python train.py --d_mlp=1792 --positions="alibi" --lr=0.000642 --lr_head=0.00846 --decay_shape="linear"
Each number is 128 + 24 x the weight over its row's rms, rounded and kept within 0 to 255. Layers, rows and columns count from 0. Numbers have three digits each. The size before them is the row's rms in percent of the matrix's.

# layer 18 MLP up, 1792x448, rms 0.0306, rows 738-766, columns 112-223
104:174135111147124129145146150144066122142111112140110123147105158091121149116162137135133124124120157140130095075110112134126104088163141133105131084088141123084114149134132113115112135135144138144161110121155131170105116139126119145100096072121139148090171123141169141128138105098115138176187096114147128096108131159113136124112139103120
099:094135139163114119143127142112118152109085170133108123099125152158152125184172153161128142150093141059138124153128187164126154140162135123145116099116132171124167128124132155143133115151137114148127121130176160140118123123119133095161116118165115130128165105156137159135121188080135120164141116124126116121137164128131109063105124074088
101:119125112137172125159165100121086120122154108121082117127135119115142145126130102105145107121135139099126110127118155147108110144116132121132074128142148131126149095100153122124162080141186157121152094092166106146120137090108110110131095140149130134107114118152141186129135171071148125162160140122156172095092135152109095111140097126144
095:106122155143165142156072105133131129121117134089131130115146110115167119122131105114128150125123145091143149115094112126142168145084127120127118143176139131128137114135116088107125122130143120100104145116113099141148128131111109127131142097114120113139148103147133099132120113179075114147176091151145108133127120134152101137097176135122
103:152137104169109130138122109148116104137169162184143100117078176150156125154087153118146115162078132097174103106130147160150155094130133138131109141108128152129121108122090100118158138111104097131116117140140126124154128110108067120121106112146102144157146128108112119187165136122106146114166100079149095163142130157107144100106119140097
100:128160117160125158123143130100173098135153147146123120157117113135104117152118118114110131162136148135094120143093125185087137145126128149081152108123139123128113096115121083110195100132108130144111152154133155118142119088075122149152171107109122093154086133083132150143117127131103109099089154164129171149132117111130129140129136164129
096:087132083160150094117130161057169124097108107146087144150094143115114079165122114140121105158113106122150181066081157138120104113153135121141110100126172138113168129142148141139098123178146112118132114148085115136119125135135123095147168131142116111133134137116139117123123180118135133154136140110158159097109114144068125129116111124070
117:148127125115133116158129120138143114133086146166150125099126126119175137178110134132100101119138158123163119137182103126155139136132085105177070121149162147100180146136138115136104114111148138125118090176177135098134121113091111163167166144155126166127184129160137106171144121164122128107116151097095146135147133139149140083122108130130
103:114102129134134143137158105112120114116133128158126069086165145097098130114099072083122169128143120118128134098111087141130154092142102141148057124121135121115123145164122130083135122158125134144162123135128087114146080129113087143144124106139096162140117096104150114130118091111131084103124097140123121130133137130101102115117100086137
098:080138112110125115141129109134149115178178108126132112103124158117140141133120145135131186124181122128124132103129127158080095155127158104149115128111103117109112138108133144071124139118150135097127131144111110116142146162079105128134120148156111136134161161144112134117108161154121133096095119100105172134106146123121134151143103158138
095:142148084152137158158169138159120134106106187085158100127142139101117130134119130120127153106136146106188144092108161104088143153158150156104117139136118162164119134123123160121100114125115119080161136114139115104099119147115095166128131162150097165137139153152134138114127149112116128153138123091134131140088125153103128119130130107118
101:103117142083090178124122145129115127127106129106149116110116123113179099156148128135157122126125092105144114176124149121144142111144133098163067106137130177126149134067113144170145084105139126135169102140105138163155130100107070138156142096159116173148125147149120122125167137130102086078109114103137116145133144117127135102125127122125
097:132163156090106162078139125147088133089133154118170117098119103102112100107129129113185129170133167116171113118157129145101136072145139139110147077103110138122112110137083181117181099132179111080140121113165118130125111152082113131121135163163107136122090127135129126128095110148140116130135134114117144085121130115130118141083163134124
098:109150112120169104115105096123129147185122148140081156098125174105125111147130113113132122142174138133114137137082145138100146173164118102094164117128121094091160130113095128132107145200140097142134116160155120116142138109130117115125115117133116125091125143124140144098107167081138103145147094133117136113107118113127125159107084116094
105:184147117095116106147145139132092139125156103124149079131071138103103135160184077065167128106133108106122098107127131140126125140174146120141139076111122106157119121191138140141153107148152153114139138083137135079120157125117100150131175162122129126164114159127128101155082127138097122163153135115136179113096169097143147153201143091146
099:112117151129118156119102114128150134129128142098113138152095151129147069124120142149118132155097126122107140121128145129143132160136082141092096068109124129118159165151110129191118072138186110120137131115145096137118131068163085110162130122144112163124123135138144097121135157132138133136121119174140118130134109129133093108091127113105
099:087104149137151090133126128142133122131150156117090114113143094090129113141125127103132181123160131182112130087138134124126151137150106090136142133127087176129155114100132105110142131132139121096072109152148123110108137115120157118136153219121143138107133155142140106168104122110125105115155097097106100164124157159149118147152083136061
099:130175170130125114179160121131093092127155120125110110117113131146117158121132099139131127176085143131115158144118131152109099156112109129156129086112114147165193140147118107135149074149105152102116143137145121099152101136169147143109167100123116125135152115136171161156102101116087143160134127114168156149145116131113111129085149115151
096:093147081120165138148069144109104065168102128150138123170129120150153161126133116124135137094140111100158121149110137130092151107158120121098131147118096123111100174150118103098180155127130131123173112145138092138111118103097139135102157148121167145102103127155144110119159152120139111142153165108133116093123116126197136108122120139141
106:106124128160134120121102160110139095106149131110153055123149154168101117141155103097125105100157194128123100139123143132148121128134105094155107101137103166144158120125134121084113178118108134134151123106133095097129127102081143105136103120112124144127139134122176145108142134069119093148099079109123144173124176146172088076110124132124
102:123147113176131087122158124150093106112162139145100133129120135170141151103177113085087138136114124142146112141097144128138126144084138097114118117124161088145144117129115179150144156167158120144128128127149144118103145126141153127111140147127125148128114141122194128151090188127121120166153122165116117085113137136136084121155080134090
090:140176073134133139122168125089164140127080136125118144146151125137147120137129085148137118110126171121138150138111119114107163154129095134100090111117100124096113137128166121139129127109178098125171119152158119117150135099114201141144153093180117150127157172108123115154129135131105177131136127124099106134116129147116118141084121166126
107:125105133152127151127112106127157120126133128147146158103114126128149102138088105101109116128089133107124119129111120107142185115162166142193089163167194143131113162128157133122127151127160099108164069105119113134133109137130104150110132153139120131123126071160150108112190152147092104152110099120134157147150173109127098123137120096115
091:133115095126132068141117118086144111199149157102173103100100104122172143125202126100099144147120101150138127124117172143135129089124107102131138148134122094122156072149128107127160151125179178131076130128150148073101143107176126117150123141128135171165134141138111123187127123127123128141160145137129098155116137094125089102122128124140
098:161144120150132158108169157138148108116139180101126144129176126136173121106153100131083128149102141140106134141169170127133127152099127115127133147122136113119093152147154140138100128101196137095122104139157147139100137127143176139111141133123147160100137149137158138130124131112175118104126151165119147133157148147145139091118146123154
101:110148136129139144116112121129057147136117140103128074101139097089128114100126124125118132094111151128162128082142119138079163124176123139107104143140140143131122117123130126163131091154131132101124143101120132123151108108128114187103134097109170168088073128152138134124117142109114089148195140121106115073144131140137102090155103125128
101:104107101119104136122097187153112131151133142100119157131118165116112128114184112138148149094107104084157134144111123113101120139161096124132093099152141140098141138108161132125119113131130071116143135086198137088159133122120150126165108149123128143151126167171128167123162184128153078090137117123117119098128143142130124075145143124113
103:109095148121120097141158107164136080155105092109127127109126107107129136104106146127153146114091153107138157137131123133114150172142120089122066140132124157135174158114113133146125164113168133103149137126166102107141151146125074123136135148126109138177131116134122120116090138147142134126143129084165090167085140129123137136142132114160
097:139119145107124118109121149096170139143115108121117134135107111138128134174124133119127163121132081135163152064090122131152114127122150144161137122165155150102190131105152162113139152157179139112136139159143124140147161142138113126112144152121144100130147092113126137123166192120093147176115121112114101176142124139081109135127106138095
# layer 18 MLP down (transposed), 1792x448, rms 0.0248, rows 738-766, columns 112-223
102:137153103076148137118138139143135141161113143148162114161156138112140081147148127143118087139124146101141102110119135146143133121115083101103143116142124137141136122144159164108143086106145092125108070153133153145103144155093150119090105139092172120121095158113108118154151129118157125122132122114135139116179129090151136124119155120133
088:186098132166112118125116139152133091129126143107145114077157124098136157125139170135118140110096152107071131123150132113137137127124127121143139158111112127135141116113146081131146114157143149146122085107135108085117108126125131157141100117147093108126086147076130122140143129128174156127133128063150122165141140168150193136164117114119
106:133108135126098133130108162112138144137111112139132131124099114154125121123148148181101173128107135145150101131137124159147152086151138141081132111100116113085141073130133143126158156145114122143143134123104146095126144155147119155097099137116133169130183123077126138150136118124121111102133141161146087102116086143133145125134122088109
093:084119114139095100111176115102140054078157111105128074152121151095148140167146098170124150122094089125133102146155157160159158143145150116079132132100136126131087133089090090103128115107136159151155177125108135134160133115170171101066115139110122140101165115104134134148143138109173122165095142097134132131172174130109125106157132106135
097:141144129147125173087140130076088145114134141160135116131137137124140135113117127142163118174109138125110117178130133132107116130108151141129106148130122087137135097146105143103124128117133109131123129169159187089133133108171081118089104156148120098168135127159116114115091126086118109136125146100094121108178083138128109112107121132124
098:136161144106143100098092117134122133142085152095143126059128098150166119115090167115116168115166097089122107098111123091139134163155121132173130130093146154143185122132151149165091127146146116108147118122130133124119118142141103117172101139100122140144139160144159103073141163128129135117185100152106108114126126146168112125120167098145
096:129107138131092118141125084155112112167100092104156105128168112135184164094137175099142162155128133147111073189129134131113182158090144122130096100133085124136082131134145136108092151089136116101128137083164130123104137128129141169135111112147122163116125158120177109141140120118126146150132102188094085140148134136156119145180140106161
119:117090188151144145111168146107132108097115104095123135184097149151112091159099107097162138111121116116109101156110117169156199129115143138098172136161114115176114107156122166103107169123139142129195185105142168157103099146137132135166126080121136114139140121124157105156090134100107132124093120120143144107095100075111130128120145141130
102:142117120153115116115126098114089149128133147088119163151097106116110058087145174128099138122133133140169110126134150127138073139137151138139160121141127161118102095103153123160150111119097135114117105152167184122154115176115129110139114137155140088135170172093132151121120092122136142153090135109113095151101108134107173100130118161126
100:151152183126129133102160135147141119121103120151158101136135086140149140106103135144127102121131127135131095157145150140195109119151104126081093141112112085095146090116126118186119151132108171091109114095121137120116073138163110129130123117096190164091108102169119131150118132099111131149125136132137115181132103135147143109183119099148
086:104143121120129118118142100145158103094117154158130157125127121093161110188137125155122124156166076080128148107157148124151173168122109128123134118132134134136094135136167093133143098134127133132099135107111155165080087116138099098067118135102116130119159133123153104093133128168107126118133113106125113103138129108139153119128133132126
098:146116130115108145129122163134112125148120108169118111141126114117115132137149148119140137158121132118146090119151168106124150100126137128125160158123144119117158098107149137115127138128111082081120110128097114123129100144150118153120119143100139098095102107121130163111050129117152118109141153138111134107124133166095166126162143108177
096:117145120151103089123112117152132091129159130127159161129178169136139169123148148131091112147119071146122142110124172121115137145119081118141105117129132109127126140076119122152077161107081163139118124140111129129112131121200123163146154130109159108130109131125122167078143083141141123121078137131138105143161094183100115160127121148071
101:163110118165096108141118107129154082122084125115133119150120121114148160086137164130120154133128094151114126146122111131113166135120098145108157161150112099165104088107110148114144122087136094098151090134143151105120081115105134112106138142147141184150104141171155116151086153117124120101093143160177091170127117100146141108173124125082
106:122071145179129106160141167153142132158123151115102128147143121135152151137120118156072124151110189140162177135118098166175153107108139150126152166144136086119112106163079076116119077157097120096146155118117132148122131161107135161160086133119133106096104154122114150134138138150098169100121123126099101112105106146146143116136103093156
097:171118095135205103168136075133180156155089121173110157141152130136149132154146148138123084123130077110150106140111147174128127113149131090105134150098112108127121123104161133147142115139123125098152119113129127067121135105124163153170099119101109151111064100097144104156085127142162096108098097127132142096144117136116127123132143103151
089:153142107125125145163131142121146159190147154133116111172105132121106116132124120120136095126164144116173116134131137122130116138132101152129122162141154162171116126131160177129088098137088146123085141158133119118125138167095111149163079110085094111198148118121148123123119127117097147120077105172146147130129086124149142110140127109126
093:145135143140173144141130117147107141167108098095138119126114139133159136121172128140117155106123112136144113140101143106205127119129099107078124108126122135144098127105103176099112103110134107142127176156084144147129139147116127116145102133105145102101086099119150112126143119157119127136120134144111117109122132157126100123143110106159
094:099104157110148108158094134127170147099109118155129123134123081073104157124143105149104102157151116128094111108132114075148133165137149128136109105154121108137119139119139121141128123133163085118162164168150118139099162167132151135152099163111122137115129079119130125100115044089141140100123119137097115126136132097085152116142083115117
102:139156148120099161116127119144125143126109155093117155109116124130149142064126149127147114130100123097149099138144117117121142129148152096119123157144114108130172143112151084103150168159147131123113103116121161155126099127132145165161144181143156115144096127153071155128082165124122137138140164151135136065076121114171112157116127128135
098:152132167112116141111135124091131119121113094099116129143145129072116107057115134143111138151159140126121185150140148111093129089163104156126116148127135103084122112121118129119180077149065148154120184097133131097108107108193081094096149069149111153140155107057071096113086087112125146133107127092113125166093151135143164148150132147108
089:127098108134107176140107139127112133144173125085142128110131144119105130092168146115160133145106118124089123136124126077079119086138124128134137161150155159133117111107146136128150153130085155135110187074109120166110139120135099127118126170092115072141131086143131149118137102178133107157111084095139148136108156101157120128140154137151
108:161137165112118115157140107090148125130092105125091154140142133106139199155187128119154135151128114167097148166148156157133141120180127103140141096147105094154145139115108139105124160142125162145135171121114156104104088134137099148121137104169100154118140130115076119144120135118149139077088109143143128139125110139118130123141121108108
091:106129153135114147147117115150102130105110076117119127133147153120107146121099107117110118124165124107123122121122098156092114152139151103151117118132108153136122143109126138134155150118107122169192119133114115166134102149092141146090087093136119101079157113146155146079132189140149104134097130121118122089165151173151114124132119156074
092:147108142103096128119095121125157120143113081146143140126122122147105117126119155138165126112122112148121099116096060117097129128126135144190123118123099130146155119114088152133154148129116093138155117102128123123165117116139091119178117111088083109107139083101144125130163125143110114163139096104111102097127108081114133163162080123115
105:154127134138103141122174146132115142120101115121113170162145159124145108112129121106102178120143155128114130119143138129138100136161146150118065167136147155161113141121169143163143141143148153111097142135133149111135101133125072136133111105129154149170152133172115109126148162151128128134158138103094129138111139109116157130102142102148
100:147151188103170131107108091096114146107147126154126140095145072111150111125108150123135158166165148128096117143127140141156138119100136130152158146093127140164097128114155163137123180162094147139122128106099088137107114113164096117095127151165143111099109068104107097147117119116100164158122091095161155157155136160135102158085096124160
099:160141128126151172166195184091138171116120134168137140132102183120144164133092124128152140156145162151118078105120123141122122089152129145157120101095143112088130075128088136134100154169130145170131077130111085127128138088120147073148111114054144138129126114146114119114158107118100152113141147163122145094155116103126122118107116167124
095:160107119113125125144122111121120130131158137119146072110164151088138116097099136130120150112147121122138071184153102117136173107145099128103159144123103087136092141141087139131148104151106103141081124113167095134128135121125147134139097111147143166129086148161180145146131047127139138145131138131149133097117109127156137155178140131152